Weights of a small GPT-style language model, trained from scratch on English Wikipedia.
Size: 9 layers, width 512, MLP 4096 tanh GELU, vocabulary 32768.
Architecture: learned positions, tied embeddings, normalized queries and keys.
Training: a variant of SOAP for these matrices, 512M tokens, 3904 steps.
Each number is 500 + 50 x the weight over the matrix's rms, rounded and kept within 0 to 999. Layers, rows and columns count from 0. Numbers have three digits each.

# layer 5 MLP down, 512x4096, rms 0.182, rows 429-511, columns 3328-3455
491491536462619455477540444497567448592444504468470516446561538451532508528512435532549525537486455497563515544529488475428525580439583523535444533459502492499459512485481534594532615417578547440389497581491449476484530445479493585534516466522460441563546476449523590393501505455543465479403485485539446588488532555577470581504433482497472488556507449510446502547489564517501548526518
465518508493545609515514521466503459487543504496505579530479513479426477559458523549489569519586596505580463540459452438510394491476460465450540468502457502458450451483390470551488486491467530512521492552399543491539479516478504455525401617519452471502493500455445544529498457560501557553491542485472423617497456500444509413428509442465551565506447544514487508412528545523467495454493
517516477458566482517480580467508457481543478489481440472515494517529459481564533535533512510575472468530524443506561519430496493476524523490556517483493557485433480383438519444554635545565566463558522531493490495531549414478554470487445473474448536520547461536472443541504454515499502496602483571439512515473419470472435501537557528458459441455394538389492519422498512494513552504523
452581470549657554533470458529514550406477553561415441526424524481566490570452445459440536535471537637535538617566568416544474533472513552446474506406494421486481531606508534465461550507554439470597393459439405577375562563430437436523497438487507533569533486417373557416480475544541478482383481500517557496525455442607543568534624513617511474474548517582464623487495496499408443537520
593441505466505574462514563507558438457505501480539537518484480548522503471557453538513468584410403625452472538570504501497562521463511514401516424456458484402544485460543527510545480523523493567543620484501500487542309401476508508568507507494451498457483436532462531442467536470564503448539514389456403499461542576456491482541545403490472496463487557449510528563573531482463470491470
519544527557431462486580479464524528502469545423477527490482558481478517489445486507504525425512416526460418490528500485497530478575543627455511520434454449466586493482422473515435509489486439498422499497515440515497517455546468449459489499378592498552437528515522413549522548551499502450436510571522466512509506576578503515522604482508435588521482580513476466483514534477483562537445
513537478463546552506417522485525472587445444503457507472431506556505522460365509385491536463462530532464544563500482463472541483528516463449507521469541466541459516378590475513516502474488442435553624444509501476487504523551534547468465519498532445580570454526478459370499533489484557559478519499491528473441587421494454431528588539558519451567320446479419438463557562516356471415476
456540471436538494562511428467440544535382544579429449420499474489486456426522475477480448546445516465516404447508484501593550525519570490466533550501416583451514406476485432521414552571406471417488538540474473581465480533441455496527456454550542471493529565432451448525492483539444447519485375530463512461436490463532490563467488358595543519540571545440498418548495520455498484390501
429456462501488494498494473461559562462540524554510569508484589447486475489481485494531532558515429548487460504429498466488493498612492502447462544591430601596548496474514407462446492403518467484507495600533498493520561503569531512534533570469536477508510528467523456548517480587483487484421488523568492462482485504601443447478486517552553475498393458534455416489495494465505405458487
482445531445488503537596454486495496513428422503431427579419560438508483517484451467493400457514507412475493511419447521494515607566476499549515568437460503452482391652471525509447471480485548437559590495457449523583554465479476427417491527427516518554506502544456512469481532548485497591409522497582453478428500530504556580495391513465418514568526385464442462476438449431441503509520
523606469406521531499552404462573453525457495452566573460484509485430432484411647550426515511438426531521447450584398507455447460521469576472520399563498454488403433466527524413407466537472457553532497566528459510612587515566528430551484520482505470483443519545498462499499503451511492541453537509563500530481503485469569570465529446471399479514493437440524457624360401484360517448537
448484496565498473470546568519509464511570542529453487517528456461467499556428462563437549513556474446529541539572507506424526487484559508493525458505566538470468552521516578487533507456553491467451556488444445466502524546615393476531480504535468568569511502555520547433485572570459517472485585487512494550504474482450475541538399523530509621544566384466417624464541507514494483452469
431451475477548519504532539492512453442536500426449516510535529398529445454440523447438499450448482498567529511473481510590550543508491501499521525522515544513428511420476497449477557495460528528480508509579536566483527487386518401433533539498470562548486481568549509446507539485570422427478421482571473486492442490442468532480464527502479562541623535561506529485490496555435521500475
500500519479373481564487542522518561390609584523432424578482400421508397530542454564454434485634363497527481588480458476510503587516467605500472517465436431487409480514442621428378510526424514452458434394331494416599528489454501500432550431504593419474452506473511457453433457479454369484489417618462527426423540461532466363425490499535474436458506482439446501371578425483475559464532
465508514498516530557527561398534487491507475497570539462494465504517511468462522471490445485506436582412522532533536549465417545600578481454573618573459482449515428498512516485614461466442571510535481481542411460495487456414511492474494377474575540562445538600464527564453479515541592522445519450404413429530491500501445366507495495538480398598474449474499444453433446490457446493517
489509560526386504523506538494504549579452419449387605549496387501502442507478512403442453518531525503471500490491599457469526523465468436544537487531469564472456538516450524517530526456456484534549459443444477495513442535546526565516589441519547513492561516518412448531444520495495459543610473559474507561531443602501492469528510593420396482458466507493563539462492429528553507481507
550498559547533460479498588561494528378520505465466400398484556575581497492516511529403491521422508529478466524488480574518560454525469416579532424475548488540522442421444452523419567484589486642501519468566492472449503623535482487525538576563464478436478499496507508567506529583498478525470512481546499582494450512546462570503573562493473491634519456434524499395538478526430536508492
495511482495500497465482480532541553419561546518491463561573461534485415402546490430512509546538530489519479478506404513432518480471561613516427608539559490396433529518518355444521508619569581430483532548482502500509434481519441535528570562526441406537526541516458549566550572505454522403476509492522483401476490573487521534501442619517609454488473477468437467525537491493380425517507
531526523528502521446456486578505572562479452620508577480519394475561507500555462514493525544444485512457508531458451509445458423484576539478440539463543445503577528590547553537449491397470566464526500451416437499491455503435523489552507502425459514523478476546607499602435435488553553477510417495500506409484525475564504480533391551484406517401481582497445443550550480532480515475486
543497550513492493506556447548543430421610494550471495525459498627552493348506462486548455460470477485517485468464533429510474457504494482494563466440495535573534584573434511537578459472437558465517563481430486496502497576570403456411549585509603518490492561522502528472558660423568487476432422500464573461466499565524359426556479477497544468500520480447521456546485529453524529544505
376573512531528507466440540511557410398620472498556479532494431640546501490550408477464590626528376507497515463471535446578571392436440565481537493434520422503532484479580423430525533510529530542484504481485441560512444562474393492439451467533529547476541495488516575555498466518565557538521391559506475566471473420546462489485507518590566378367481401599448445509491461478498552523552
606486489542464489429531482506482586548511495474436408411441544475514493406556487496445473439405459508462542566487452503464532515505534451483578533482476435463537516475431520379434452504463525460538487501495499496558568477454593546477492525540407544530494478504518509463559491556469463533491607512493517545479489548516517460426442515493532484498525536471541463494438480559546408510580
411463461528445517561456431518537568470550568514547520415498512513595431466474476574539412464554511437620509551471468452461437525554543508550513518569438544406530458537495567481538480452531522443457473632550508495473512593549458498496557519532539520499515523529584408560453417559551475556514515495518449582549459485565478448471443480460558531507447605498463493532522485528487611529566
455462444528518502479558530582511426495603461469472490462505508441519490483609427478558578630453486518397503388500493421521477537506484549523542469414485400341401504469553503539566602489594607536447445563523459488438487455458413476527597432567557414571532546540468551437578510411515505559434542561372517541494467517436509428508467493497464519481482499514575521567461412541440537588497
528629503534418471497520438526443509457425474500497514493513400474471440449439543463504415477470534504515420457505598558467468477494512509486462464505460498464452542579500498524509473560488489625424441518521426448491493411501432495437640497536516512441480533473496436486548555458430496452496517630470552472476443485512539540509452501556468559518400511526377544499508520463515536438588
369506469448615410496530604535503551525529579442460408594494467524488462458465499462450456513512489418424485535543406474726548456428458431536479558502518417572518529518473464461492453441441525478493474507585501518576526533491495520522466533526434411507470410535507528537493545435472570506419576534556484551420511468503561346560553496575410525555476486471523510570514453474555523536531
541501505464341397471497540530457528531501505484525370549423516487519558552506446568447554451493474530480471513476528561481518484401542508520585398462569490526509552581475487471497454518496437565445535503586511446454478492504511523496537517520499503505551499373470443473577513577442404537579566472439509513568575443555505545421445477484466487458453417407495514545389564555456497445519
474507480597478448470584582454510531427498427536532465568524513511517455523534476484450519560528532544411513484538593482492474483429443506507461490456487445528457429460565513573400554524555622520467495459546521596472419531539427544519525473496562415474466482554477519449487468503426515413442503488496555471427388567486447519516552480472595455462539455474548476398529532560484524497379
453445571531332544379471457499482450556489399520608464510528537470538524590400450488493475555528507471470473447542486466500460548400514553504532566366466451449520528447490523438550553467492517496537506466521426503557431482562561504591466454463527470510372534510591465458470494545556464472619406501512459425496548483503462563396551500524442419591488482431490496499479493507501488504484
481637472462632421449520452451581553480515464465405464539510566465465441539483508629390553499513447582440474408618554536538428441564513499374565528470560491491486522561412453445519444443547427439444482474528481484515513487573466546508501470426501475540481484426499525491467441489456540501567535542511527500503477469481441523488513516520440445434443607483495433345446529454519494497508
544565514541541533465422526534520579504581437520483602453467488449513470448540496501502519527497521423468381538474577482491489547417426521466488548516502512503546498435507539474461492493550495477386569489568401419479445507504464528481516529499525472495525544459494528534489372468466552456521470557532499524455593496513479457456537476462672558558479596464506535406590449528530551468638
474534534486525499466498492458519588556437523424447452451448503439491502425510520486478472578508615545457536442568435419486511413426592591492539451499515500452495551509462556477516468587467544353444496454420422534533554503459457486452411471541477549535553578494546506455443449425480614577540500535500458505529336435472498536524494523485471525523499565481491565593515482504522435604534
632585420543391506580550523577567487551488504509428568507550455564524511495577525407573473481412599515577506404483412458515439502556429574477550523515516487547526620500531473561433465422551539480434481415500470580530475452629541572545552406507554496499391508527567488589502523478493415491552571501518408524636508486577352459447516457484457584529546559490544468626564560600478400437507
488542526452593542417526534517474598564491520550545430476504412497418497460476471416533536478448542471409480460492479538546444426423532477551581501518525435542449521450500501550451478463502558504465534548477472582522585469525497487550450384402528453441484520541623429580571510403519445508482490616596495542502513485513418423484467547374559534520534531452557504534491546535540529520506
459455555450537513520380485568481505548545563550485572524541583526552435577419515511462407514504496528473510424556538534446479518498501488522502488484508543506545489529549522481460457550515530518587495460605549447532503465405495520521465434652514485511517528590515538531497494535488533352453498497606485466416554485551540556482471476557508534461479451499458537601509408477508492483521
483439459446441433482400562543548352522535550518485451517384495530489498548534391499540530469447441581481440375460529491510499439487503514515465437539512522449478494537416414551487465523537520491445463575482455453508488548504454501454441374486492482518496446408458367493501545586442476404437568499460479426522415437557441479535459502503446493479417516512504499517503443439596475453538
530546451359487516475561546555474430489534416519453558438558543619545521468526473488494579476536419414498531484515468511466498507463522423492486512502461553494459438520388480451486483581559607582397494547598464490476414543522423515540573476508487466422484569498496472470629523561507470502394537522445532607444437471528468510498507545575491485531494509484601492476540457429484495529498
452499535566437555489549405555459436455556483462472481409453430432422489509534544493525449446480489429538572519548535509452475513514495518583497559540517453510497463462448554390406495475557465444559467437477520549459522502425586582421559402549450490540386506469514498468572415489445473468459536459479416488481528519461555512437386461435451484504433605493455475537558465434479525530411
473457469467447433510491450542449540582505477567493521474532540553529526471492499527515553409582589561398462555484477563400508507478546521501399444500478475501482442539521474539623378522459527493434595514379510480565467452456542523474536544479514497509477523462553475545475444422479427472528520445588630514473504476567551527524514478562472501425451445551447516523494464598580458492568
479446491664465456440491576540590444500481431493506300491418510453463498500569395498576533442455441427439435539517476545571522485434578461468491362497544535432470499539562502495522524475495370555526522515508468471517563473535439515494467464461502566553485498465499419484496563429433487584543472484511515558475507478514499473453500554538476588442491497520531461392523446566510586498497
538562499538348521487448554619543517464530466485431433536466499559531495470472496509448502471507550505454476519516410645448469523420567529564477594492547515403438503518505450533488520587601577504511527489600563484410579477478517460525541417517495537490523532447565467473442494498577561487565565504496443499472393515352533468580437531504555489452530496584512498527486512458548432517498
524425498483547402499520528545620495455493576489383507489468471481500436443446553492512468502501541512540497535472576519480539565599531504443563516561398580647511554482472426386501512528429573462491468433442581397509631550465542479536593490518446468486529502516407512546531482507467570465511505529530473486551456542426572408455517509551421493508525423444504322518581502402450458547542
552554468481468442487556540484587400482503549439512458566545528391505506476568467524521424538618541525461415575497503522490468568454528568452559549474507502478510509544506440399520597553504456441486500478541474450463353481501466549402539530512434349496445494513522550516507552409522515458530437455435602462538452477404505466444442535520509516496500505459484589447474468399528415452538
675485390551486519552572600476526501541467506576583477532514565506426487542534455500564537482492476383469518544476474416454567487583572564533484513634429454521513497512533503524563597597545480474511575517509542539501508506508479518438535466502524484530527513466529491547455513464566527496487465475446464521470509554507415425503491492523592529570521473444457477520490482444487474533465
558413523505415515488481496537496479482442560606455435501446543451424572558490474448445502541506440480406542489468551533438553402419539477493566501558522512470469493469527593610550464447522445461547479474540515544444537313532531452551578503485519469487524576460434531490437548431559573433582474498553454458497495505451486471456476548477552420522498445481445564406529483490514511502504
501507557515570462530507473574535586397490520458484461543434459460555513564445505480474493433485500516464457505475554559530478549402528499481534517488514429375531539537505476496516447497502441454469492485525505583476505468498541592442447391558472480454478573569569475425440471571515494538513479428472538471394498405510477589511421516415463458559554521444570369567520511541490505452549
491513403480600503475388488535549604555477506423486508522397521382496441480519523521478471481455431499571475525512431449494502554510419474506624411473430497539526545486512529513507448485505473430477443578547512473464515481502459491626502563495504499525507448517475516541610509487517515594476468493457503459476568505500554556507512500496494602434619535591621539479475442435509560520540
621550549462382507596419483498527383430463481513517405451421504396468415456485528483526550573477490429461516545485520457529510494532495492475494518443545523494475521570455608511521509471461526519525572478508511504568463521441461498532540503542453472416468490451458478478492553462519490492499462519552524450577636517476489500556574426538516484545445555482491473455474426534481516493373
539522556516431478484514476423534421521504496563442384502434453492530531605529452502487396540497630542436479498504526553572449599532465459524634508419568451459461484532462542477530447595549502456542395496485498514499424451527468475416539411524479448514489513539598518482471491512506540510445536487480504490525484474426516420512585498483458464534575397467472509523431461495475497536471
460543546490526467453490542550532434540483423523534451430551473512483494520472489533456476499478537523463471549614474462622563461513570485530507536525543549514487503481567585467500419464493455497453515480563513560548421576458530469518578578557496435514449542543557509478508420456473532382522536519550497546481539517519429398546513482473332496546520486434607450499571445592518497520385
524564478492476567498467550533484563692476552456448555460473520522511417534578449501552531416415505458618515401453436445454574457571470398493464439531531501602535489508479471527477468399499616490432455535513515469495369596400432511480447464488459469468457387441509467489595549519518532504464556570519474490501497520574529452553399577526520497491516499494535572554543560523498459513468
470485492472403493534473540546469533505538500551461473505531464478532474460533508631445532540501542482461474523462561529558465488530500498649496570481526534484555559493441396496501538398515528524521499460496465509445529502570506428531482469449444475533499449457565499517588542523502484417570451508505549482400493605430524518509509514473618456495416491501454538443466398555533505534563
575494460532557543459471535542509448545482439603444516431554553508566489463615553511458452439472562396436566425526547500443569548568528429475554479576449476419579466466576472567460461532508535498558526496505467543590545447467473571441395496508414480444470487519577568380509532571534544427483521492441572536419527422543527487488476344512575563450490515468486523464503488413531497524489
489527472537421601495476504560510492451557471502488505514524443510532519511577513568464546486483561556552490478465543410494468567500439512544530457470448465503437602554559521458507590500501449514515362475567522569512675535497506461495488538465442503447467412424397405477527523501548482465436504474556436448469456428461434455499481442571554448492438501527566523385419505507480472479554
537519497473474530497448563574519532438509594538438404520436471527459466458486442521505555514580467454603527598428499471486470443493433523480511521480537424570574483445515495384498500549506416469490584573502616532479512503474572449455476521496513530542442503512489487470483593510524536530440480472477415463499474505512443456549419516442469447611464547473629646625487509478526538564474
539560467539469477483465438474378540563465428618458467485409533487441511632446591451530472591472535505400466521550518498556593594433601561505514527477538484454480479506555474567621436556576478448453490554453485420572437574449456457544585487482593474423531499411483507539483581579432546464432518521456521574487590508500613533512400539519555458516546515403484453489478543476494546527503
462529497517468532531391480527523527554565518474529539544522526534562524576462471514437509579519554511492490509503506550481506557433499495586528566491496530510527474469522514451516500588500467507435420581568475490458507453506423509415385519502482493550527510500569470511486565528442537535559499477468454512481412601466505496494526499626450400459514494423507510470526474548578505483514
564544459489363386509445606537580487535512508414432579446440457555575455481507536480396422478587540418457440485485528600551525519449562507544559544471557517573453499487498508559605449509496352522440504530588491477488616498522592528554471485599559448497472538556526466454484372474532497522537513519436551530462464503451488528542514535468534505499513451452486520474547450477488468424499
485544559545526524497559495441545494565492516560560461498512474545543548537474568559439584482436527491561495598524463556449504531501566438502496464480539524526523483351497501545567571482465536431581443453551563529487669510501480466440670446602455500522550440508507413538522495449544533464477578587474493544512489495491529534425499620472473550521555467485503513507561470447517428455578
523542489478541533463496602463517562503469511476553492449613449427536471468550593466499485516440538629594490482552495442576637500467381587505550515576462532409491441491613446481400543533520382518474554597517520485474477518411499516503430562517483434509526503519500484533471508460444472436407544534500400516489490541428533526461483468505405535423540532521484647507557514467507509502457
549488439521396548507524464539444552572462523550543365545506498512499451459528463602523472430543486550538542458491460525458593427602453587406467524534505475522572417485564558463565565519472559604492558524549482528579546609424617431513385545587457456493559499522477408501470424496514488532451438524521559502434420473596506639491568524445441524549545509441439419517530464454467484555422
497525427568492506496490471524433538455561460460521449457512447483403558514413518515506492458409536544471466448520484449548499414456501500524429466494427557459510497506559501433490523546507476492479580563485511451527485417488547417527498515439520401446516562494593431520557567552455484531438504593545540536529562482609642491545590497550516462532527397447407583486481468439419524459393
508483467484542392396413534540570549492503516382500440400534531448495499478429512482486529480508469457464470402505621520517497532566500518588519434533572604526498530430504482522445421515449390536546509543491478441564406511536546519495462467415608527582523529490495453534472480492550467471484457416530507467500493425534433391410516465605493476464368585430495415495566470507508458549453
502448496534413517411477529519558563551479492512501590552478530558492514495456501513502526514571516522522453527450543559498459484462522400504518500501463469467467479497493514513425545471505514455441506409529526522413474522617570521439463502496518462529482523531458544520513596536489443551485522523416545472543496515526502597513535512423495487599536510546602630508499478456504497469533
416478495502389523517457565490559438466517558498387550409476470572442482461516491509527413564548587482515569458418456481403467460566587509525449536493480591549460577599547653501544413566522404542472435505512549556568511459563451520529503496489576559471544435410428485465613539521594455558524425433568473478512488415519453496475463523530560576498501481500494482527462544536438504500611
482475443478480494503594544595481488583531527507522567462428537434495460482551477591467495414486543491484578552430428485487467417558556457386437507553418502498519573500531482507491501432553549509526393556481500501466586599532629599509514490493483505558600437531493470455521506551486473547603482443516444423504562448555437476513467431585515480554495497531524447486449417485431481467522
522467514456536475517476465430534476452499526466458316380583529496523487505539510497506552447580411523441551425496486541483574481605534474393504503529501444447538492475594477525466562524539502657501515469521547503503473544602496469493435498538543514540402364505391529563543602554434415492555519522482548498474522577451443363634492501487564545541523515500460532548564548393559433552405
532467465420537518549468518408545427606509565378487528449499446603456491427445517483500479537510470558583437584473570551572467503495570549537482462559459585562468531516505441401612415571511377443546576585502477402466501502422560552506465558506453476547478523515561484533547503497473506597515501454435494464508486540403505515528458527467505492520457501506525444404457478495497437499445
621566454450496473529446430440613493468604434412558482539550538517517558464489460438507478508494479522605462439495425638455540471483513514473544546495532529531505483501480561431428447446476499367499521399524457464595565386418463509560554500418538474471498499547503473415558492514534433511453482519486581468496438445406510550518438520365541599463474454520594514441402587477480505450522
508488479482398512569463491514533455717501494455447385501524503551590455568468508548511512506547442574545496546530495507545468431478571475395457546506547391382503471590529510524696532549543439488519482514545448471443563382447374477556526513506519516557525500451553498597463534534479622521572500597498526511521503484519496471516543463559577484461501434528464504546511433441495569497471
387518531598518549488512542413480442495408526536535574484511495443503568530528565510476504553486463600568497355534536551492539457422522478476598492500428493478558441465526518531500491497503509486482520493499519463592533549539474518432550451473566451466553478452464585448502499452480417530383427496579485491460487491492561538542587558483529463557573438471522516496522559492485493459496
460506501513374550428527478556413554498417392565469455456489512523512486567548471481527447544479475519515537503428437466487526515513457464528474341497555567539514441545505514502604467546456595431492483621501492503510451539469460497527486424449480480532425376559465453525560492425468462479506481450514408460504478461495471467483476463508474498520509530535500477417521511512519551458482
488474504420378472458510554434516535461471570417545510495529543513586598527518497436492434551426569525510443473479459485523529482485538492483454509488554535593529520509464581532507499494462483514475484565525495444441640454548484519470575477531458503489607523620507515559539431573448542396530511494474437442448536548434531497506495420483430484424437466537379486541414501460514478508457
439507534536502517417597505474528497460527520493472539502544479463463497569508551493536500470516431478493539484547507451384514558464591496510394519590505452523506509508445428548435503540528583533515511408522493567485559455566506478563584375437500460508525527506421437478478525493573414579532481536477506451408440396499397497576517471500489521556583577496548500472435493450415503497615
472509462462445503453507459428455518573512518440498655502449578486446525533444496380510554486469446545477560466495496543496515481434465444458453502551429454486494507523582545443451485527576412454507517476426532517396417495582494429484540472447459496561548447398352543460542467510486531598550474483499550554422465414516479591473505470514499547578453558467478465531407567440456508423520
571484487472562501562448450615532571363449497416517396575466480421418480405468463541525491440577548511494490552518493450477464497521471509549414512456439462503521449512460439489389556454429596464513468457434533500547502490516579499495503583502499487465562519521503577482561495496564547569477523518528465523522458499357526450547543364548538490460514491436508531526543454505525550488531
478454458500436489516466537492480480505509519514539555466486570545455546473490461500468516449437480507471449546442489425468561487467478564469514479402510568554516474515506454581513559537542481446509542553476493502436495576560516581476476491427456434447533435490436475411502492432494513482470569534456482497535532458496488450460484516602478461524556474447550500400478518537488501512538
458531499521430543404438581564549455411479467512446586500574470463496420443456409536428511478530513532484510480517491423512553478494483513490510576542415496518474533543484452466566515438420449470468499534484538469442632497538553484488471538549466553509487518474518425568543466514399452538460465462586513513511481495496526463494461476471479517481517470544406492543458495497439546553451
581528504408560484466545550492400538429495490480438535466504451454498434468513625449464582484588443566444357519508544555522566530480599535673636516458530468471480458411492476498508451409510435510555549496448595470467574513505483453471520535541474502572589534528491491440550517473464517487455513600453527515510424423449418529502470578408451500422527495476395541447481447374518609437479
459580527474588498410436456473533477583522461476389412480468474412490456495423549562508427386510530550377486375509499581560456483443550446474564574561520490518463512594470452449547465468511425506563466429477595472456499579439478444440497457542397479514542510509408570472430449468436484569463460470532547521517513414537602462534430457600470475454393653580458528515425548536518503532551
279564461483549495460470459435557429477488462547493439471435531442433504499495577578572490405475520520519549562491463533463511486489532470554528430621504500403504471441407560520460475535422598553422466461466400522488522472486544468432411512478545549567418566462524408516532502575536538430441497457457530479462389502500528504570476410520526540478495500518505498464502492460469573524442
459466536553544491459467470509466516426477431456527503418446566470492488464461512554564491487539545543413557564486458464481481461564559488450549479548483460436462516483467470530582548526488493494543447478448459487499364552498417599471482557525493543507540500457391512536520484588587556563562562518468567453505477516523473377526452473510541491485509468516549487559560472526417452477399
538457493547516533441476505510526536504457477450536493391521487582514595508470526453433565510463493502467460524425493537525532538453610495521521509489486570506582508493477539466558557605451521499580497534481495501504485429450536610460469501487491525464424495532580422594554509523335521540469512614595516492398538514534564501497532458517522529582471504506468411472509534486575392486506